config = dict(
    num_key_value_heads=1,
    vocab_size=1024,
    norm='layernorm',
    norm_eps=1e-05,
    attn_scale=0.177,
    bias='none',
    init='normal',
    learning_rate=0.00742,
    max_grad_norm=1.0,
    decay_fraction=0.721,
    batch_tokens=16384,
    train_tokens=156200000,
    max_steps=9534,
)
Each number is 500 + 50 x the weight over its row's rms, rounded and kept within 0 to 999. Layers, rows and columns count from 0. Numbers have three digits each. The size before them is the row's rms in percent of the matrix's.

# layer 2 MLP gate, 192x160, rms 0.165, rows 0-80, columns 80-159
097:494436523512579538540437550599371375494611441439505487509429482484514490513515420478501476438441416541517561377528498564528512535502564518526563429578460460540470535446486559529536555461546539422550525566487473509454449526510475513496460507
117:577452447585497485444510538554473462460517499429492556506452378462519597501556533610434436628484521473562540524529462519434624499513513454504507508471480525452560511482458445563528522564416502520626524573474536570419464531458436503530515427
106:454600451456529517435547634444405466445543558492483522591460587408519557558511493505511533463474509502529482502628440592503441492537427536501515569392508549515486449477562460532559545564521428474519521504564527475432487505498335527500554506
089:557492426525533531310488530534488545478532501456504556486510517491538499493534546569501464527546458514505428479405529545407561521497550493467616518530494428461548495485525544511463476580510498432522606496435540452507469552503464466433558540
090:457693484573465539546459511583479471482483473501559578501495512569506545552463504565535459485547593434492439497592523526606508481465465470422573500539622565515580466492458445580461468596458456464543468551487488489576479499457414463532481491
116:518503545541469355472527462524631489592456451427478612483524476529522515547453403455441515538521530464541451580519469581544576508437492511500478545470496476475553518544522578409389401542531411446524452507507559465570511459548558471482521462
108:524453523449545514430482514462493511501520477488532555463561396512456480544563472521418384504567556456506550542529508535446485549437550461403489481535582468465436558528564486577462546478493501476549455515499518428491567521550468492464494478
099:577476418499532526431534474418514439551579517512534470507509449529560481508518513430592629469449550471572509506596432591399475571490408519560469500529498543562470582457533474506444508531456574469514517575495467582555492487518548496487489562
097:519457541552533532557511534550472503486559529514508431462476466603520557482469510488467510596450560476470469506470507565587422582469547573538537448574459571483553454538548428485466425530398494521470533518526440543409535437475473435483482526
100:504464459473489421487523464539449521502511461480489503595680528459442527587455494534495524489520437475540537554553483473542371531564546451462473488496551462451507536400539510453391501482490602458375463527507534464464485438472468495478516552
104:469470485504470415468550627474530476621494529518549534522468391468537490532460526575509450495507477444502515527499432494500470559561473488510440609480530527439475547514426536471585451588440463493396436497502530505494507502521456570548459437
079:477552497480364469495572492504549552439422560521479397588423450480431529445489452558489579601508397480526493525582518479417489509470613544511444467473535432452499457496520502536551462479552427468527576463507491528487478450555482507502508519
104:504536505380594410457461562432447370465522458423505548520401365546542508463557426480500487525494442531540550486449434542431570523434468468536469558514557510506494445443586502527473434449381508418507587463527546557577464479527559524461493491
109:468556591450540539478524445583394461466505438569502507491474466566568489579493477630487568545510476413513479454529465498489497567493404486469532539472542601436490508424435475524449456484394526483538476493493537400509490480496495420433517469
086:535670436539429438440441478460467522466541494538634518504543408407477525507509529575481519476547420517460511453478519477525355453484485525501462449449497445609545475549460521480513470545505497540485635461519485502488474501524500481447512498
104:492546528488409474426523506470530452413461621505466502505489515556427431516422544628487529437457459431519528507517531463508571567545464485431566569492496538522450459583511571446561478486492420553532478585512493617569506476520492469565456526
087:523616543513519515446537436527544554599500514522459479449538465434505528533484499485441530489483449467456466535517541439518530480540587440436472494481424562421440409467490565505509555584478565570582570539488529608494439424470552566400499446
102:530433532422482550456449490489549570515440601479425533524573510539547490543480501481510493553467472597524556504517464461449582483517555398413527448426554571440510484558532540448454384573437447455532490433548479525435570430547512516519518430
112:435481522523525563526510455478517457458553552525537538459523551576494654400502512477455497482461425480514495530490557619416542478522451507491460571472489549425350503473508501478447448504519536531511456463411520450487481521559485538516509545
102:466504420454487531520543571492504514482460484397520528557493487430493502473553506545545449539422468520453601552458480403464537528594544477561460541511514507503491531532540458448486521469519537582559547459485513472403560482575496609433521546
091:509620540496478499415472444642508565492501524435603523504476597474538488461487560611523531489537528540405489486472490462587443481476477550405451454470527431508487492484518549388553483543538437410485462496494469483556501572448514586532484468
095:543538555484480560461515529520475452490485492518589496519494482676513711493461523502541467463534451508549505436448487481578494526489464595479491483517473482444524519487567428425373478509545541450562505500459445523469506500513477501446433523
102:471515508497499487460442486580429420453531571504519477482527473509447423522403609538508416521434426510494516400496492546517485463489440519528521485484500437516469454515420450444478409487557460412492588574523513472476534531443544538433507460
118:430526451456630485488550442588509524524483453492539549431495376455561591519505509517455461563496506580485472520443545490502423424537526494443448529456604544584520414410472537426489456454515446461552453454567616500409480559455500487503488514
110:502615532345488546582569493445456442504477453454473487460527517471501695426497499533423503501526410528535487500479462531488475513513433515522572461567611512504445521512463573517525479503550486434517479472511433493557498485472465492406534532
108:511513501456558424470412539366491515554473645516527516481529447451473508530565518473467538534480522522447466591449459518450465495539487526438531481443512546451568501454586469502525456551451495452571516519480426563532480509572488537498572498
097:520510623519536447543559445552535568460505532488456487497668553478504520472496526514539508548472466470554492377579584462374433502544370588650478522431564508487486509504417536423409450467517477446485480489440523496497483490524538504564557528
103:495552492513479528530434550443456501572490545490482516552483465587451487444575540464505476460443541404400480545501408602530491424594558456472544511454576528392489439409507551467455540524522540424576531516488562457519487490549461543483502465
113:499521515527469549475585497528573508463543442582564420481528579633500471552554471522465499519431498487526481491570539431450418607601492425575506593529507490572603521463449534505504591495455491496561580486462364505487468508467460597499549523
096:485523503502570476465457418526519467544516470497484567514569499513528516524564574444486457479518512544525484455519484445477482516435478505518450487457570389515407491480561510520464460534410474554533529502406492597496490532533545497618577502
101:451500450496453473505440545462516472555584519505505509588539542538470549467608424579517590468566449569488555568532464485426537436595466507427628482557499469507554503457491455586460516586416473505493538487569516430563434502583567433570540453
105:401500397467435468506494516437464485548455469465482428580428473608521452497415530491568515486479422565504511468423448441446481434531465442450453478576569552492420566518515523499453523567551559434602523517458464426483463484508516437525432515
102:552476518429530510591519517460506512499559459468549428592518494580531517483507566470507454530517443454514594539478470456543507482570481539444505661516567529470613564531466501437455504444454419476509529432498481470541443476471510549448435527
102:477551470503448462549531517486576572586578452501416501419467556502524566502563520589476472556502499345519463481506464435439481543532464454472490546519521455453502486555557517528462525465474505501463562514445509556487523607578478473483427528
103:530470531493470593460524502509509507676574609465536428494543464451506533445499520596458520421537552511512551401508536491506504524467574560529551469432492425394545510491458435461464516548543516532503564516527458536477429474510443558458452532
097:521469447446477471592539510448614409406492524554546510465479458517457522542553428531457440476501491570436542546622539470498499583530463489477517546457480582508537437556507535548437511501547528368434486567503561529510507541487537513497358452
100:414462611588416545438493579508531391599510445468514543477502411534526558484514516498493529475415553405486496505497525537445445508531592511488538555532520493473459517424562482476518500503483525553512475483488433393559463534474478553420558523
107:520429443535597531483423513481481438525524502478465534488456462511567458514456465436491491478471522463454518452540546421466371591534560480448546555485468596509410449549571575478504415538455463451509513410502374553415542438528508458551397509
101:439512477474554553415549483562440544506480498521495491428316573487477551603508535476520465499459504520531502537508468524448515457609525480510495495593660537521505530485505445488456499423461517456526636473433627512412486457593464481494418466
106:521517502514486505496490522502422526672457480459446514599519439464535485476439482508447516500531514516421438569522489400490469556516516525542503482440517463435526468444512473471502470508618483533541431476479504547575438515459447468428550520
103:494515420507358490431534497504521521464615494490636450475573433598511505537586499499424540548505519394526497472589464461488543475619368554493458580496492547499509546504588492381521501499440485529554574465492434449462464474453521507379501561
099:470512370598476519508529498551502458511445545467561478509543528503519490355528467481506601413577472585435550615504540471466493417574555488486526506567516506526408458497511459432528497467496550550491444509504493484440522451434420567513464476
104:457431622458456418485449449558513383503496516575535509578502563473516529514518473606417472583519561491443505560469574465419417514463488508541467502421534544450473437528421457534535519486497478549534564472498561577493518547566489522540539474
110:556469469478492442515482588505473456558507625536514539476532468546503389576383428500481417560508449550469459467459545466578507558486534489482469391425499552406507500534495550524520511580497402512555448456595445456436479453577540507483488456
094:542499476512474543517561501492411519473461556534508514420530545593423484508460525605579463592467494509492504512533435468444512454565529499449586385482472489407546524524555533573480494468510447466512524472555450428523408499464527469558512531
099:435478458451457519438514507519505495505626564491483518471466504538552533502489509464363512502530503538562535470544529455484579519556486507577516507519487490456485466488541443560466549558551484497507485510468380476500481529441580445502523509
103:440461461521473530519473460535510417566468527379485455512524496588563586493495563494505430509602518553514421465515542534507423487493556520624485533493505548542458465500438488482440378511520537527482499463495578411529541513573512437431479544
098:550481590516524563549478474481444427483518538443454435513571495449519519458509451489519448484493402504561457527462434492482518577528480509558534618467477535466383400409617554497412536430531504503532470518486591484539453482494504562517486463
103:449464504365593477540527613480432460554477492605489488498464485434486589515590584448432490432485441458490502548596543429479452496525442455569451555505453536468425471514485498439519530573526454371520499544430464456520548501598484405465508492
086:500452512477506471467570520560556552508474491428435687412469491494505562483521488448533513602478537470538490526509465504601541456469499424461453513508480443457484473490513531539465567543420521437436547421503485502418497505484505481508500505
103:414442463416528436456470452460568525518503554348476545483534541537463496522498549465489426481552561400544586450660560430486416556520553491553501485529478455507541474578489507484420497520407519530427482514623397425437562461464574488541518520
096:528450465559459560504519440526503464526575499371463500491545514504547526499441351508491503580437553507359527534531545423485518538545553518609521520501533543548527505514481575397551429608538486512543492513589490528386498427539555509489481564
097:553591560522498563498405511443505513639455482510548444435499521550522586422522536461448401447473443423481443486520597560538520555598547558517483527465435437539455385446458389526450417525491459499575440475540433427583544577527454599487526466
098:422512447465542495567482504501534501523548515519600520452416472502459602488426540572489554474471541475473502512437523469382508590441520509505390595429493549442496430624617531371533447526539582450464489462510455587439454481553485528411483494
101:461524501522498462487506668454522554518490489503562536468517508506470517589514531482474530522499455473529546440406469528502481580578535587486520512509516491460502473504391443519537568556486516473541578578497437475468502449555397593436363544
105:503474383513491560413405460477423446487501514513592478524459476552568543483509531428514547468482507437540565499496466527503554503517449370583496427497447478538422422474598487502371457598454444492497458481543474468491547495527493529539456466
102:423527505502564443491465517551456444516513544470454483477503451587489482444545528560467525415489481534438633604533461396576565643569496504526465493468497564427453436534540488510512559536480504470492540487554460464465418513521511501491505566
100:453580444505513476471483620522504499483489608420528552417465455466521469481592462524491484598534431426595531509666465500494445464468485536480535440530547541570542506520496486436460530499424629485524509540454479562510459473403523541495530516
102:575472544449524480552518524545459505483565461493572521539525400537519432559409495440527523482618456532453429539502480511482527530516530491512419548537499489483357529530426478477431550533477439428547420538517460448485524392528483483535494475
092:438559457498378500535458585590596482574559636482483431543504508558454577566490515506520483503557546485475496540500525504519433531481535530540495597521431412526465525500542469495559578500456489552406402443557463406530471573480570446551505539
100:533529477441546408520592588555503441584502490431541568495459447535505502530562498461529500499540536584487492480526539546427462475513536533505524491638482553535504430482496415541535451627499434544476548550447522564453532468575507427507454390
098:611552445501507422379549514554461584558458463504425449475495500463476495463552490435444427475531468473547425569498492383461379578481374464489515496492450438482491495458488536522504472507562475455475574468453428406511467499538559559489500471
104:444504546565543475492453478517501450493502551451483430514572464494624469495525454455538560502498501567474501477479535555440433407473514549445570558430542549510383429522511495470509498569581390465445541445500485432473538421568583448478422484
105:538492508535480517434446539512530542496472519522484577575520447628493561657401550461541488457518484495463504573452475447548500536427494439639606500503524501433462565492486535507512557618511455561457528430470562498461585533526480483373466490
111:489520439585490445441503462515508416509660458431526541452473507493457487465492456435447446508582436454514528421543560499518465427490559563546465548503440542457481417557502426439582576580516559530445526480489472498500520430507486626579482525
089:490491520548485437480501523577460624469504590475489428478481474487510510497495546488461470475553398483352424442612363502561406477517537484487567471601546536512433497537537495555396489492514504558583528458486512519454551571542488434408464543
103:495524532480467496504464578470556538428574629444443453524529398539549474487600540560563483527539550501456519399480557484530492467511465524486434488520535465569579433530486417453479446466510548400523505480553475437461535490554499514446490499
104:506459412542521481400478502482501505439473524513529506539559494617466531496460460493484497474440567424429483480525499483514541511526566518567484519595480573492439543487583448484501468478541476548468484542519523510544524516449501609411504464
106:521453502457546538408461482537522539458520550405450592513447414467454506419496514607501513488494448540561518467541516502441552421463495487549580446505490576494464525432519489412480496495433451413462523572511533561479458417516474553519472469
090:375534563477460424429429506577587462470597522518475486474504491499462502492475565481499474411500489579469463567516435562517519533393551477538489533601487544496478543470509491442510542592487507435511566551423543421551435499479463509447535478
101:430531495537526474464507511477548477509565493539557420516501476456541554438621435580510469490434537600514480554573474581478465445546550446471534411541450441451509449465448524457438562571527583514486492458533554511438569543587457590552496498
108:471529472515491440569513494532491386618558524551527529419551506434502582512513546465456515480520496522461513471514490334525527435491630465539541421484424488589523447491501421542478477555536410558441490465510464472436567443545514462511533488
097:495457508511543521529439554485534474593477518495564453419475548544516552470447455686544534424440500492519561461412510488489595511496524423581557483567437524531537517491525515508435520465493492490518571484508555453550486501433474494500557512
099:534495458486479474490616501494558476536395549416467431500399375494579555540545510559446507478352543555530514494492416491532568490530450533499473548540555491542457504492516486511603508468457468476539540466412608448463464461523512583432517414
108:418433488465501466441436488582612579507457426515499588482510461448523499492574369553496495437562491574585513586469564557472436455523610548561487531640563572509482554427522522495438530474406417551452492483479454522489471534532478540579591492
088:453481400526489510479400570527448385527480516516517439455498584536517550467576525495502594520458437494401504424473510552572463487441524548565488400457491482552443497559438524422539510567526490526533470423422544554523512452515503586434427585
104:522504503478410495567521446462449480603515525558525534456493507461469425469464534582503452655566354454485464603442507525537445470466533492495517459511553439459413546544519583445470453569536498526519529466513553595528452387502575527540491524
098:555488348466465541574416413435502427553567486552537388511549472543511534472474441598543411521515450445522499465396509526474439600499487546416432520458590418508490525500401559487471405514591501567471499474548391478489595563534592526480494497
105:461553587475427404479501503539508488390501500496532519456474480544478484473442521610509507489475404414472412504453389510580492438473613519528499536534476448476541599537497424485499456509539531398512519430533532494388568497509526522573512405
098:542473553487460535556556524386491425431470517445509483491570436575549535539536551464512444551618617512523509513505496468489493514541487506499502516466457480416447555448497428555472503518519372508513518537512481515464520442539504570422522459
111:503449504575477496407454581521447424547543659515460518477469577452436473504496468528537520553433470515474567468463582565538533504496495481517600552472446531521552452515457617530557507561527440461557628449505508579441482513504452499588454463